Part of a small language model's weights.
Size: width 256, 11.6M parameters.
Architecture: biases, tied embeddings, capped logits.
Training: a variant of Adam for these matrices, 11307 steps.
Each number is 128 + 24 x the weight over its row's rms, rounded and kept within 0 to 255. Layers, rows and columns count from 0. Numbers have three digits each. The size before them is the row's rms in percent of the matrix's.

# layer 9 attention value, 256x256, rms 0.0648, rows 122-164, columns 192-255
110:114083149105139126099113125140125133146128143130106157113097171148149148147127131086140127134082127151102142079087138115145170117132133140144088091147094141120158130103152121083121117124146054
095:149174093148125147126130119112123145115066120122113146117182141083106085112137052125111134156134113148110124162140147165127167126118128113112127162124128108137154134162127090121046141112107154
100:109118107173149144140098112126123108129093108120127096119120139139140107117140166129135093162148178165116095120132114103105123125152136121126123157124163128117152121096141105093108160108174163
103:121113102181122150144132098141182120173154123098089113115125142154139123152098118124153128129135150152113133127126172133175164114075118085087133143135135116099167177111110110129136110089121098
105:103111118118112107137081132118099121095123125095133055121152103143132125118107130111142133145099128123122120158130126088118102174122165117183104095134114119118148131090132121161140161126159144
100:132130158105128101146126110107169137130125126148180121138148118099088154114121151137142165126119135114136124121141109150111115112113100128094136155122106134170123113108074093123161121161128131
098:154085104148110116155140125129170087135139133156117108121120136128147126125182150134122171118165152138104084146157129136125145112094082076084109137130138150111093143149149113106161122124150092
102:138141123165132130122107129136135099140156129166142091146126127133134135144095094132150109152108152143106139152110154148089129178096086164128119113132095131140132125117152108132119092159128150
096:150115108129160122108107171120094123073092123150145122130167155121171120105143126107138134099134135159132151114180094169166147137128148140143175107131129140079100124122120149166136113125124181
094:128126094103147130098144129163084142145135127127115111123131179129168120133173077090106109100128140140157115107137174121133170150135143112120134095146109115161117145115131098152081122144134116
099:124096106154114131148126142136120134141148111150097147135165144098140147173130139149127108149147127182154122161092147129124170113131125085107140148151125143158113145153147092125158089170120113
097:137128136117116135180123159117131122122135166142128148130129148131153104140153109110132151130090155154153142137133137136135109138188151103137158139108114103117084089130150158109128148126151121
094:143137126114115143104154134137111171144093112102093130119122175113116103136090144164134121150139142109133156084134099158152137132150143145131078126120115156074161118145138111097157106134080136
098:098133142120113151115088112111107155139133136151092163165142178128122129128109085123119147096137110143091124118125084066122160133129163145158150151124127135171094160132135146115145146136131122
108:171146124116095095144146132130121127111100081106157160144129143125108155147124176147100155160096119107147108136088129144121121107110134093134158145113162116161089114069134107110130126132137138
105:107166106129140131106133138138130118136096160096181166143146096148136092139096155147104133085113140099156123122120102094101139140073142122115115073106154074138161101134139143156162132127147098
097:121129106120079145140128129126098136118103102099146103151100155137137145127098136132131084160171164138134126123126142154140123127157141107101112108113125180138169082138144128070127112129120176
092:109135105106097147129075118117130118133127146098143144096174152154130131071121146131128107160103173104122138126122160141134130157123139148175148154119141138110146098133161156113151129113128162
111:114159125130138119119123145114069155146093171129118161123114129136091119129136131156101157102118132147133126121126109123144100146153133102097117162130112115117093129104108146137154186161110138
099:126107087093148118152110104171127115157142123164173145128103122099141092137112117146139144162107131148120139109115153138138132081125115150138094117111134136129145173097138120119144098107121112
095:096133138080124096120122112136148138101171155094163140121105149073118151149136138133142130121056134120097121137127128150090151130147166129112146077109088120127089164148152162153157153112145167
098:133125137152132130147106126123146158132094120157151161162142123114094166126137150115139120126119113139144118094087080150141099126113074091151126103117098134103084128189137130134144140146089104
099:164143088130127156067123153127101150169126132161148162162122122127127114138088148131141115140128105125116164158130129134138093103120120111165131140100197133134124084104131106157155128185132140
090:114136110137143133149092137114136127163113158125145124112094118162159089139129073151155133160185143115102074161126142086116139136090125096127135105119107112073144140148131113120168104150096136
097:112104148131176168088142126110117127137127104131160166102142113111103121145116092150127128154127140129111124158108176090129139130105141082135163089109112150143120117130167080132105141140148153
106:127122067103124154099102165109154159175117125156120124120144162100113151093160092150140114142088133121105112104105127146111078127110123140164113096154163112125152119133132109122129114133110164
101:125145149105089140132104133118156167077111109125084121132117135127112119150123114149132146135126107138114129097086145127136133122145136088130151122129114147140132154159128122117133149121146120
095:162102118074086146101149145144118126134160106104136100111144120125175123099110128130128137132175159092125119136124104131107136120121132095123121157148117124147153096113082164129110113117130120
092:137126133170137111152102178117113123113127126127129123144080124107127111145144105146102132146107191172112104149187137168131142076115154104113121143132106140129101132105127105149116154174130073
102:119170147134090086100146115117158166103119167118107105132122131145115121147144135111120125149143122144109146102106109175164096161124144133135119153126131117124108135150095120124117143165140151
093:119173163111140146108133129142112163137134121094131123099117141149061095140101156157141133133145141127129138149152167101154089144128132140078128136102164135090114082123131137142135138117123124
099:092130149085115126117125123096122116132138096178151120146175148081092148121096167134136141093123122114108154119146098148127160116099125081141091132119139136109122130144100109158131120085107094
110:129111083133130138136072151126121125173114178102127159099163150071056125091109136103115157113131089121119114132132138119106106100140110126113139153117092111118133130144131143113092153124158151
094:120095115153132093124148093129093130144105125143134145121128176179097104106090135127118109131189143156134110101136111141163126128148098116132143127111094094101096150157093104150130089126116156
102:095090125164111118140182106133111118108107031168127100101145162078157130174078115156163168127148059120115174124119118132104119128127090133140145164150136107156102151157107141124105128172100166
093:149091100124121149114132139123119159165144119087132131110126145087086141148091125127142131140132135092128137109130113131150145124171135129169163120140118154137141057073137166093127100098107110
100:126081120127114133111147133143119188176188137152135140132128097144115124137110140133121111164113107148090128129169151112121134136151103083139129161122109140122127141156110122124125133104143114
101:060150128075147102137106087135141124132134145118152127124128115134180149144143113104182140163134115082095107075099131097161087179118136182172124140126148111141125131165103165106100135111106102
102:092191114123161134144163125111103110152087170092155117131153114075096095132119145129131103149095101134176120158141117123121129112141105155091121109125159102118125129123143145176189139125074141
107:078148085128114114129126164166128127142121165086136094173098101120090113105144152124138133173120100143111117123130148154153108112090144120076136097097169125133131108152138139166138138147149119
094:133127133115136151131153142135095119171129104110161125126134136115142110109093094110137145121171119123113122167130089125095129112152123136084116123141077094101127172136164131140115161144096123
098:122145136168120152140138143118088115164072110149143075113131156077119144142092123129129125146173142119123131160135116140124142147147117162145081149139123111123154168130117133141142132192054110
093:136147137139118146156095102103133121107105121139107137122143105112142115128125152130142122111140132088148137140114115134138114138128141136114102117144139156138153076127070167097109116141181126
# layer 9 attention output (transposed), 256x256, rms 0.059, rows 122-164, columns 192-255
114:129173112116181125150141128138135110123147133136186130090120107138167141165152132176131089140160111108125140150138116150153120159091122119128125106110161149131114137112114129119143136115129170
097:128090141142069111154147126081117110124148132101150050158116104145135178098147141144147126138124136140144162109127167120094108119146117096140123134142136095145105118094093146132173115111105116
097:146170154116109083182125139137190183112133127135159115118123159146125124147113082141110160103112102107146166162135174127129136152094111082170117125138109144132070132100124165142148077113125109
113:092165129069141067148164138136149142058127126136178147138168136119155172151156093144115165171123105111127100148120142085135121123119124143168146096150143152152110112140108170118127157105121144
109:141135153159177152169128154158171152156144143162125115116118150129082113133154112135142153110133099114125134095105115149147111100157142098095160166110102163088140127145123116158102130131122121
101:119128152162127144105114123116149122129118130138097111093081124121104058116101097174116111130140118173145107164141133126136107088133085115083117118145111135095158142125152159164094129154144143
093:136125084135116137113149099118107115107122107050096143106148134148139160127142118208083141122115107138152153165144123146118155133142073096160099134153130116122129120119148117107160165086126140
097:151146145161128112103106124115108171150112131165121127137095127160134149099105126113157113109140131123128153143103102191082172146127106134134110087116108112141153160142125107122127144106118124
091:127107173108146084097129173094115092092148106171120134126109103134122132120152129044141090129141160108115103131135137137133155130091155134146076118102119152129161163133089099169162107093138137
096:137125089099123119162142141113125113146136135119193074070154142164142155153110107127136103106128172137158160143118095129165147118123095116156113127119082169113147107150190089116136102116130154
098:096166092098111121168102136150065099130144136147151085141121125131171112153129132133116078122140154089159166156146109091118136094120115147151161153157107110122138143159122126109169130106107130
097:130122145136097118169086120095164125108158111167116173102144130113105134143177077122119132154101151156127158130140095139128134109138133102197136133144095112117106143129088077076136110133145137
091:128115130108127100186137146127102169106104110151175060144147117104121158146127128126115170125089164091136161192122134143122166106126112118059084130100146157133160124132163097132154090113117067
101:141115137143147104132139125132150091113122082118120109154140145120146094131125139132119106099151073076074110094110108104114149108178153105138158134091129148114147134124150156138150110166098130
103:151145142091142128107156154132108102089120140189100156156126080135135113138096132105157145114102138098167154125140128109110116135084131181162136125141150132115099129152101134122140113083134165
103:172127128130163091140166172134130087098134141130137161117147122123163096131128144123138132132111133110161125141108099133124127131149186116102130087091090152114124126131151159176130129168157093
092:103081141131089133128124098109109125088140146130129137143143093120126160108140132158110122138102128155126122120146074179123091081103086150104137157158087099127130117143127088105178165111111162
092:153119156120159069154118184130147107119113149168141140120162140184131082102124134138142103144118103111120073153143093112140137106128120093119162149122124128107111144130160154135149092126132113
110:135160125131129108137120156139114130154152106098102096091104129128125127188079130167109129150139122111126122131101124143167163125097098122151167154072115128111057116127163168090145148102086108
091:117079110149123128162136134151088124107104116112170171129132120102138100066146171137125151097098192124152113126121189159109132153142093111130104127091161126089149142113153125154174149137127093
096:155128161116149122133113133162115081137079118126096145177108108085117116118120145080151094122105137103089082133119131141076112114125141143172096105085130169100123105132152179144136134131153097
097:116124131140130132132171127126118164117136119130143127151132152157111137143179105224098145116102139125128127118151155111110116147125081113128112121141112118130096146127151131145158135110120131
089:148148103121178098162094121134090117141122111146131116170148143088166110118110155127122139144134120105101170126148136121100132124137126117165118097097135122108155110087113118163135116186156120
092:103174113099111128123112127088062146176116108117116102092160160104177136140154136167133154145138141136133101109144161152158123110156137132116141130149088104170148126118142153153127171158094120
099:104108132154126126084142154102070135156142134112122125120115159126070149083158121163143174112154105160163099084145160113125150099075150119152154136122081106140139164120172123149094140163088162
106:169126117119147112152115140139104161128123157172154167117121128101131138095150152136169137123117153139142125135117103149130117104083117095141117112129147106105119127090148146147134078084119105
102:086122122132096170112130135151116180155124136044102149110105166103093141102159122109134137102103133152129135087151156140136154110129062141105134147133147073147119139151115115128121168139109105
102:108132160121067160139131128134123130105135137119174160078135136099151115123125138141136164153112150144182171113158098164155114155142126102122138127134080152119157126119119101126105144155104137
089:104099098150099106116135108112106120132172082118095189167112107114093156183114113132122149108103141120132142116150116166158181070121101163172112149109142090132134100122103117105113160165107158
102:098162096088119092165116109149141159130138140109112085160149149146178129164074115137106115131101109146070117142154156121136140126128099143109095142110149134119087154143109165134144110102132101
092:136159159129166144140136181154124116173120107125104088083095131082099112108098109142126166159177119101129124146128109149105153121132123124111151106106121121130083092156166148117114129121133135
100:163092116148178130119166154134118104132104110126139152121130128120126121116149133167143174146126101116095137089143167100125143137111146116145103125086140163150155114136136128136143105124121107
104:136138107087129125133123131121109113115146135150143189098153133113129105132079141112139103118093167105114071144120134118115156091091105140136135155112130130143114150090140110135103134141127116
098:128139142124133152130201121119087082084184138160173153121133162129131144104167106156114133125129130144119132149133117163094140104112081155157143127144150147132104123163116082143125079119114159
104:107136153141114156122123161147096163128107119142124125166076129123152135098153145091115149129158137111108140138151152117123135151116131148164115131132118148138120145202105126128090106129121169
090:124128162099123122151133148124094124129108134163154101115137085124167124111108154055121188147109089093116162144121094123120118125113168119112138158104119143117150077105105119143163108134134129
101:112119110107116108163127122088155128126155119142116145158148155139110106110112138126108072097081129147107106145117150135145141118118079101169093163124144102122121183101111094139096136163126124
102:115136107114113131094106121137111108132130177172142157112126157168116108109140137139127176181134115159148093139144104148151116141116154151090130133136123155157079105136096121147124090178134121
097:154166138144159098116151122145129103164123119135121092134130083129082077125146092106130094172203110119131109161107205115099066108137154140122157096110183114095177116114107132154171109144119121
109:091119075089126055140112096134128121137119133104106095153148133124102113107116102103114110119147131119129116184156144157119117109149145125123113098139150099108096182118111138122126119163129082
095:156141104149185136113149150088111138151120072130124132161114124128119158128130099110145131161138161140137141127125174131102094120131142134141113139109149088135108117102165169130125142146112119
100:087187126138115103110148127092084151133135137146162099161125154127126112157085102104105127155190098113123124128162175132141146156102107142117125122170132118139161189113106102158101119145119148
091:103129132117127127119116098118153156141153122139103088138168109138121107155179125146146111128139125091137131111138064137112077140132152146104141116105140128131142127172150151094099144125126114
# layer 9 attention query, 256x256, rms 0.0633, rows 128-191, columns 192-255
089:130112122122121126137151062148154120138148126181135135123101129156152122111126145157155096141149090112131094078098108142114123080110144121111109136136145144116155110151086150144103110107155111
074:139160151127147106122156161145109121130101159150147113123100098128138137184146142138142116106133128119138114151095137138112160145196126098113130121113148138115143134138149175115106099132149084
088:110139142144122161074099112118180128139127163145079087153131164148181126116091126119137153100125103107097112109107136098147086115121105122146139133156092127111112166111139129119133144148097175
078:189139164104093101144139144124137096131135105116117135099082132156109134154152188162102132146141110146153103127120146161125140091182124084164075155137111158118132125133111159133149101151161058
099:137121145154134106087175121141202196141151136140099113126168099136148097101130120150165112143161086085160113097118138067076093136112136114157138137090104132095113140160138140129135179159129126
080:097112124120145129125108084125125120147079144113125101137137147148171154113135127133131104136131093146104099099129131124161134149099092086117138124148131132133098146158145068133095129137120111
106:158112121172130110090117140120157143117181120165127136126131126127104125141155093104139084113126128129138136086115137139137098162101126118118143158115088131102076124146092117136139173126164163
090:147159151109097101134140146137158160131109133149130131113102093167126106174111120180153103118124117139137142122151148083134137147163146163106123139136142130167148093119118160113091080128131122
090:140142105093148171160121145126118125118128104147106145066147138084108123135094126143130165071144159140150161155131111174113142134159165206131152115109104137158163095135104127111118155099124132
091:133126143107123136145128112145128136134112154122121180161095145121160150150125154127139133119146084123138111120138171119159117130130120129105105137120073159163149130117068123101151146139140169
091:135104107155146121154172135137133134166160116113133143116131121183102124138174124138147171103093159113139113103106121110124126126133065092124156116152134112083141127147133145149138144140140131
104:115147163121139160097138147132104150161126147116116120104162145123141120123096129103113127121135144098102116114166142085137105157124139142117155116132114124143158097130138144157140143127139122
084:111146149126137132156131087148131108127110120103115113090095087095138139130124101133176082145186087136116118122154129125158107139106131159088131137138135106119151160144138121118132139138067107
090:144136113126123132080134125098135145133127105164097127148106134140102120148109071137142127142167122110150135108131141128134120122107162143136148141119170119102124113151133155169143124130140139
093:139095108129148132109111102128138115128138145159104112124119147162088138118132112114109149100136140127118158091134113150130117127116133173172124150150146146137144133111132133148111117130069127
090:140097164110103140198165100145118147138100129140115115159135131115114101090110130131108142104127151067143117091128137158089136113125067126119128107177114098149168116114128129146145104124114119
097:124112083192152142155120135098134133116138149077133135131064118098133126117159110103161169136119121138112153096174115154105144116132169133083140125110125129105157106173111137140126090120146154
103:163125153119124142133092155162136114115110128152140107137151096149143101153130111154155127148152084122131110120113165120092124115146174123091125137099083163150140127123150144113146120126131125
091:156140157132143143047131129100109121118145139126115151139111115148152085114151161150099163149134123156097141092149131098108114100143157140142144085137130138155145136103119108128152143109116141
095:140125137092133125129114147120123132156117165124177191087081128135154155153143148109096143137141126127105123098128099114128121106121181092129124129105184081135132115071100135115161121131141099
102:125121138151114148141125120133105091109163147112132176104149141107111125121100134162126174131117160098117083116128137121155139118107129119108126105102126132165133122127111140117129178100136141
103:141137149100173153144095116109142152108141122155126114157106159147112115113142153155153146107076145111088128143108140129162110145136145140141064140099125173132127130155150120187155161140112165
113:157104157121143119139117120132086122108125131139107123154154094136152122131109136079121144112106122129155140174123155106143121147111109129116074132120091147148099174112121126177138106201120133
096:100172082100116114122133148142131120167113124077108075157107137140123146124129167124146145118098146141126112151120112123127155104133098123145143089136136153138122151176142129112127150142130130
099:104130094136116155130107126154127131119119108138087084168088122156095138115143128086147099157149170094119157139140158162108087136093168131130161144106087109105124118119105137085115124111096086
094:107119105131097076142156140157126124131113139123171120186137132147161106119120174147152090166134109093142146121139158130133107136097140114179148156139141131126115139136130128105106112160110113
107:128083134149174122093137117111169123141088104142163123128119134137106121115141133137168103134146139108148089129091114091126140145184107125108139147098085172139130155182158159106133139139099167
103:072103102126121161109142144141119150129123158129128147135093122119124151129156096125119175103130172141099091156097132145154125139073107138147092165170132107153188131107109097074170150119145131
103:131130160132136138141113127133159170168182100114136118097139125068124115126131130131100137082088147141092106098132096162091118107134124078138110125129089117116113137163140160132108143162160168
101:156140140133131125095142140139137113131148137098095090129130111106134117127125124124122128162141125100137161119138137156114124106126132187118108112122131114125107144098127139139149122144101117
112:131140140155132145105150115120118159122123109138134131139137124110138125127173210152085130173123160129156139112165130151142128113163096118162132123114140151141135096137132158134140152078101120
106:125196165157162114129168142116100126155162112172115157121127113129116124142139084150118101128157106077131154116156141083111119131140164177088183161106156131121134136162104140109121123110128144
088:115109127143174156120114113110163125160131098102080131148152132140150099108133128145123121127094121106144144113096148122097164115110142142128148128123112133137110134121094127121123126181104145
096:116118139127110143108159127142142118134133112165142139119118135112156144106152134166148172181126124162137122135107104139098178113150144150095142147125130162136168103103072141133150135094165141
081:103121154116155109107102149118117115120087122160124156139106157087140119149105080103088137046141131146123167120127121139162112164124120125159104146129112117141075157130125101107117119159089148
097:139121098168119155106127135102128157095138133158094095118131162125111143114164099155119182115118166129108129093091081124107142096153135143153124159121120175124123132109099113150125118084133136
089:125098118139133115073083162108133086090105120119158127182133145098134166118086168112123126100127126119095141134140150155143117128121116126143111138108134149147105109153141117128121123167097134
100:136147161101121098119140112141103144115098148142132116139126091130130099170126134153127111167124083164137122155145108137092150125123153150085130115095147118162122150131089141146113085087103113
092:115112142140107106120092133158114082106120120142120093127122137125090143149100127105161119093125099150117141122099120095150131141134126162134138125115122122107119129141151141168124141137069146
100:100127115110115127088134148155129163095168112138152153120112109144129128102118152130121136133156139082119092127112148116089108167118128153153161107166138113111161103131131103150107179135135096
092:111123105146079153132135124147089124105121130117169134153100143099172128132177121138111167173106157119148165126106125110134146085117166135171136126126156161106151143088113129135160091126144169
099:137114156140095136112096156112141133095099138140133139162093097111177157145146160100124086148132128100129140090134146155127081134082148105157129130113154160077124152132148138121164142154152165
094:067134119137119114117091131120187102121130138156103145153119163122131158140123121118160096116133126125092123116108105115164094131108105130148142156134100108144093149143117119120100153120095137
110:095135111123151142105125110114071126128134147128160110126126137136113142106107132114093136098173136155089145118197136128131095127133129138117061130144127166090154157119133145126141088140137113
092:131173185108101149123127158122123112116136140092151122106129073135157090149137151136157127137117118136149107127105174154089132125164147153116118076103120152118193125095129154104147133163092138
083:113096121136126119129102098119140145084165141111142144126114120105126152114145097145106148119098138124100140095136126143149106117129120147143121176117130178079155161174127117130159125154090109
101:131121101130147105151155085096088137135110127148096110126124121118151105135166153146144149134137125099135145145119103104109161116149147123143126099146133138120151078124130126177102107092089091
098:131152163131115122157127117139166122131153103093119096129146141126097110173061118119135100116090129133147122155112122126152130138146146137137089117106127117162094151087162105098150155139125153
096:081159124129124122137151153140094119120130129130149143189141115103148109111151114146131169101110159130118102137117109123110110148160123110141160141116094144138145135128084092139156078083118116
070:154144120084159111100126121128087115134147147109148182158149127110132109122117087122140138089092141074132125124126140124117104146151143134162122096150128134100147114078146138141150089107194115
101:076148122101136134142116114101116157126183085125129083166145092096131085155171115151156168100084154103090154099130105114143149112157144106117129135118130139134143101114127132109131143089117145
106:120105156114143113134140141118128123131100170137137149161166161158111131121088107127117153122146114139172109155112140079104129089153120147096117112087135122106143139127124142133140163128118136
099:169138168092123105106160171105107137077118152153119168111159130173094132108146164127128118137129143078088137118171153108141117130084107131126148120121136135120142114138144111141147114072108114
110:149161090080118094147148123143087162151107144137101102147169139176151119137120137111121108103155143116153158144151134090127138124140127135136108123140178140104162152136129090162133155152120108
099:115111120127121142181081150113088096127125124119144087165078113151190157133115110114157104132129121098161133138148152193120098144134126135114123135095159088096139119110090129121126158136118106
100:131169164117167107144076139120160159144113104133100134189132152159174121147123146144147104090161108112123132138145108136094129103145104152114127166130164136150137130159132128125085107147141106
108:116166175131151166164142138123079163119131126134116159156112089168132115133129122134120117124098123161118138147114124131125162135157142156131102162074122166137124116108113070145105120129090100
100:146123115100139135144145166121132132122123116140115153143170132124120150168162124106134136161152153110137117131141173153084143133128108112159185126154111069091097178186163073128130124131104127
094:118129116135107119125145135124162112111102177089105127126162120116178094138153150134174156104112124160148147096097062096109095146154155156141156105143116158104111098159146179133102096120126125
101:131097113141124088140106103144120108164135148154150141108141140122132125146147119095110116162123124134139125150138085139130114164135124151110111150108108112129115190078104101107121125131141091
096:101100142141131119158134157135082150158110136157098043137116101118124119133129132130096151118163154082167110115130100131103133133121128130165142120114135083144138156155155112144135147083121122
102:124074115162138108126138123104136116123131103171125139097134073133125138118167140104136137148178145119119143090132149117135137156114071087174150151132168104121121107157121093126142165102141107
095:130114116113136194128155149116113122137151129141136106127136149142092122120136103107125166124168110108138152138139159097100101165157148152081124137141112152178151142079098147146107137109164116
107:076120148130142112112098134146136137095115162108153151104096166076090107125087116118103139110116130189121092136127121182139174140105123096123075140127130108137125130152119112155121119167147154
# layer 9 attention key, 256x256, rms 0.0625, rows 128-191, columns 192-255
076:119116076114127138126110108142139182107112111152100092106165146061100112130161139113114120096164163111099134146164118117110128133082123099121105162117102126070120159160159094112161124123129177
088:093119139138119115128106093109146148129115139090110137127111155115120096109145115118118119085124153131166160119165147099175128166152125103141109141120125111095058141119145108119123157171133166
088:152154129149118146134138131123126155144123128100162141083131101163077147122113133120158151129169135122147124118115086158114145098115132154125181112129133152170138103147074106153120129050144130
097:124126135138147103126133168132105127161135123117136122104109098150126130118126128109083150112130169110124134149135135125121119110050144111127085144125165076095099157152167127123120136137148153
094:085114118134145151088121113151146118103158109089149120138121125123122174156159108115121084119082121129055120119154104140127113121120184117143148159159090123173121096119115117110138166101135150
085:133139114087056116150139119115119132119168112112132111183142135107112125121072072105130149114116138138130164158163169081157119165141150136133103127154110131115146141094136117096127118184151138
098:127094111136145119109123166131109119115100177130171128143137107140117129101118129141133143191105154112122128122113156132127087153104120106117150144082123117160128092117136125120107121140112120
098:140106136133125142132101106136085155171100102182156111125093160175112148118182102115142149168096121121114094082133127185130119064095123136119142128102124135124151163140073168133156118101123107
095:113107120129134083136113109168168113097124140159124112149122108133111159140153134117110144137101109146155109107064148157075067123106106106106138103107163140106140143117099127143139134087114079
094:126112110184145169148151154125128121151150165160095110068166101146131103115130120156141091126141121103110105115077110161118083121143152120123127120119077139155137114142127153152113116131123111
115:090117127136138156052162083157155096121211106129127143118129128105162112121104097083124135102152119111097118112146120094138159190107167158175128112135113150112166135111144068136127119127133150
103:100106135165128118120096093124118143120111117131150101097129134074107125116129130123135065078156131114149101198138115152133115091111166109127168139164094101112113157161137107118108140122123141
112:105083172141137123135102143132155166130152166127119084111127131131093160100157115121123117124135116147132105093126100163155106103171110127152140115117110124128101169141107141105153186099146070
115:152147136152098166125137114091121100143127089129129118156182164110172123124139086092129123094160103098112166156126153138162161119155159123116100104170136131136129158102170106124114094195172155
101:107160113119077160122151129125205105165152125132155114147169140135186105146098130093104152139124077134132150118111151099138149165175157166122134093156102119141123152074129129143143099129127110
083:103133138131119155121147138152174154146160132117124157117131127116169093172130130130112136130131096128095095132110138115119143167169132111169194167164065103120123082129156130123132175148164143
105:103165100110149158141106104136187143132143143132136133121110123137151124100084090185138125127101134135123170153151127128143161143162114142160089129091137146100122136132114098139124156165131122
069:163094105139107108147107180154114165126092141118129097119094095089110100125148138132127121173092123161163111080123150150131094072160141082140106127129113135114098136115111122131153113087133112
102:104148099099144109104108122096095106114140095136146168128159108132138124098121117105149142124173097105118141115090160140122093135098128164103153124115096111128144119134101135155113120161117136
092:113112137114128117131134152130153124139151118096141130107102113181145139164113133174151144121109140088098089148138082147087129107073142111160108126111124125119092144154150120100153125157139155
107:110094116094162121151142119117103182071105129109103167166133116099102102117159124105130127159131123162144097122116109131150084133158116099125152163088125104097124147152146141125116137128115101
107:150166119131105126136132149176098102115135114175140134127136123120127128126110136116160136123150140138091121179118149134102110140111163137149084111109161119140108148109137117110105137142158149
103:132114091106172114103113115157119136123131126137083106142115127136151108111089161151080127121119133121151144133171124142091118101105102136117106131120117119161111100137140119158149113094133098
097:148159121146138108106143129142148143150104122157139097142081116146126087151114139161065127102121121163171145122123103111109103135107149186123175155166127115134142112095104154143117151156118107
102:148133119144087147150140142127127109127123128092172167098165149109135134140093148136146114147162146092121098127079133138106115120120120108155109124173152132104099093082155153093109122133142106
098:158119146148074157126134129112120119183095122201122126098155098120136153127142125126123201119132148100116144161057083123140143102153149155153081120148147146114081108117096101064154110114144132
105:098146140167109188106157112159109065104105137135129100135111121132113140120144106116092122098116112131136107144150100138076161118142118160159147173094072134142142124140115094092113172130156151
106:127132120167153130104145120176120137121137159169121133131135137124089130096090131129141164108111108113084092112124084140148147118095130111152119105086139120125152093130158159138131140105149148
103:124148112139116080145122123158145107107169126143145144147114119146154103125149137132137155111121129135177169094133151126079130148150140109134131149176098116140114123147164108130108107120113150
100:159142119087093164092129119174141133127147122145114081141139121176131150166137113120093123128168136125138149157140156135117130119147085122134159104128092113152142165184082163140146102101134077
115:089159158150136165098153155150107122139184093169116156090136125125146147110135108143131137135165133109128125124131142133086149183141125114101118137107141096105152118117089117132146092145122135
106:117118176122095147102160141127150156108170088166109104122147161114113123118124147099093117127185119145115119168147144156142159136124142135132153144086162139112104160163075117152126122114117163
089:084105130107119115120134133130108137147134100161201138136111101147097162135117145159115160169137089097087099105159100151109100074095130167134164102124117112161181113138150111152117182106158133
072:159120112121156116089081177106120132153105123162146083102139135138120134139147140120121132094144138110121150150149173097103081085083105122125114140083113089096097173148149158095127134124178129
073:178119113155085113148177129127130088119103146127079147135156124137167080101118091131122111090112171156176139159096134127117126143167117140126119128171159177117133142101181118133157108135097163
078:102102112131147102123136161125118146131146129128146138109089087169109151075131116136115135157140140146157082123089118122121134091093126137109116128097143157141133147104125135115139164104125083
084:137139166099086121086144150130137126148102111156143117117112136147150101163148131089133159117117189132152086172137123092123208132131111125113097146148132129139135124101115128124152104152102139
089:170141136123127115146118110192144119145123150158112129100122162135090110108141168138141084145158098112091094097088098204107142118070134149089120146126079147130123121087122120096126129137118152
098:154137133133140111147123158139159146121095113131122112144098166120148176137158128116105119142123134157139131116126179161138165148121127084202090091117148114093080141109158117104172108169177143
089:145074156121170142136112147120082197157095140113166093103084119125104125131189165100106136160148138133121117135116129143176168096106110123093153152155113141179103104141142158096133106148124118
090:123128119176116144137122133097113079113149109104100123114142145122120149138110121104142115160104152134095146099113092131126163123103110115119114100113098127117112122117113114133134110080140082
099:146142137163101150086123120075073143159150168149131140109112125130116158094116129092106154114117141095168147145097149108156091097178134095143101115171097102126070147092109125115101141184161134
075:100130178130090125131147145113114084120160085128132110140174139127114146142129093087098147093130115130098143151116145107131190153166129150143101111153113173116139140096177103110116096161146133
110:161136093117167108153129166115085150154108160120156135134075142119114136063101124135122108123151143116102154153123094137165059142133127123095084139140160113119091111136164148158120154132109107
076:118084112116132109131096138145101158122124142138134148122116120170097122152133145122113104120112188153141118071112108072123106126127110083161145151119088097117098134136144130099110139090128079
075:106123134118150108127152157154128110123167110105101149116110135151135169104128137097147149141179157140082136105136129088181123189111125121116138113136140101113152118117129117148125139165097142
101:129123114133143171060141108143168121110140140140155128131133131161148118076124101128125116128154104097088109111177134160120129151153149130109155141116149110150159148142113145162137158100112137
111:146109110106103080112111113157151114134103172126158146146122129121113125145219138114122120140122131141149120091120160104100098105110113117159125124128126090126122102168149133105171114084154117
092:122084163135154129124111163176123132149130098120110148122172125131113101130120149125155077169149085106144121118123094133151117114119153163135095138136130108096195084132121141146089159152103112
162:125128110145119143125168126093118089146121103143141149145138155112134118088084100092151119103127135111090148176146130121171180179136143103135101145121155141122115120084140102141114120150106181
097:114146093170139125094103106152143106143138099125155137149104123148134090131127099107137101135180103154153114174146138105110089139167148141125153154131127123113135133163101135147130132148123116
110:103139102139095125149138125164119142119125102145064143125129111133140111136164128113118124135139110127118182156090149134124171152155144127160133088146151129128132124115116112119135072136130102
101:112133155110140104136159133147133124079139108145105121152162113126118130145140120118121111100174070136119139152123148168135147139112136153121138123121127095108139165113112125146132168130116106
111:129113098141113145115179143123103131119119138175129130113136117140159128118105137139095161110158125117166133184114131126158097104079194159143137085133103142157167122146108148155171141134142094
108:138102132116108124122103139141146129152146107128113146107137119145121159150113134160131117111123109138128099051109125103090108107148153107140127107091134159150136128147165149146129099120130097
096:142116164139113170137146156143131091132104120160124081126141120127133107130137099132087127113141138156165155139105183171101173119160130175130129124191138139120096205111150087107113094127137097
106:129115092113108096152139111144169079091132131142111147148148152124132116130118157108137103123176118137117123137141118116149063092120146129155111100118118135154130124076099128138128143139156121
102:160123143117118142139149090111126096114131103094109113136179129128136128141148148121115178112129094097129130126100154115145152142136168096167155112156142160158136119112118126149157124165146153
098:072139168119156103107118090128135099123156085151117138150155112126156136128149128137147093083134112162123132157141112104101117119147157084112114113169054170100119146198106099152168113129137103
101:093148118169144140122147124131140143145148131060118121125140148141129135147122102114133097117113108168143141139128150114131138101100107119115111111105140106107119135166115094159138135124169142
106:134123105117120159143147131186116083130147097153167153138087160139150119185178096136147147135129122108107109151080150127136144121110178125109150121164119137152137187082115084123127100114157116
103:122136179091091160146124148098113146098128122123084140127146142101150104089146184142140144147080130113072097124137110143146168156130148103118129129081120133103117139104136114117107153148144135
102:108105123134148129141072157134132097139168152115070116109117122133139135150105128114152101181157125160133121095131102160122087114108133129104181142120108133122159114171154148135144137105119120
110:142149129086104133159114150124117145160110146088121124139108144130106106133150135154156151134067183145138136117138077134137153103120130126106111109108149115103094121140172148124132106113109129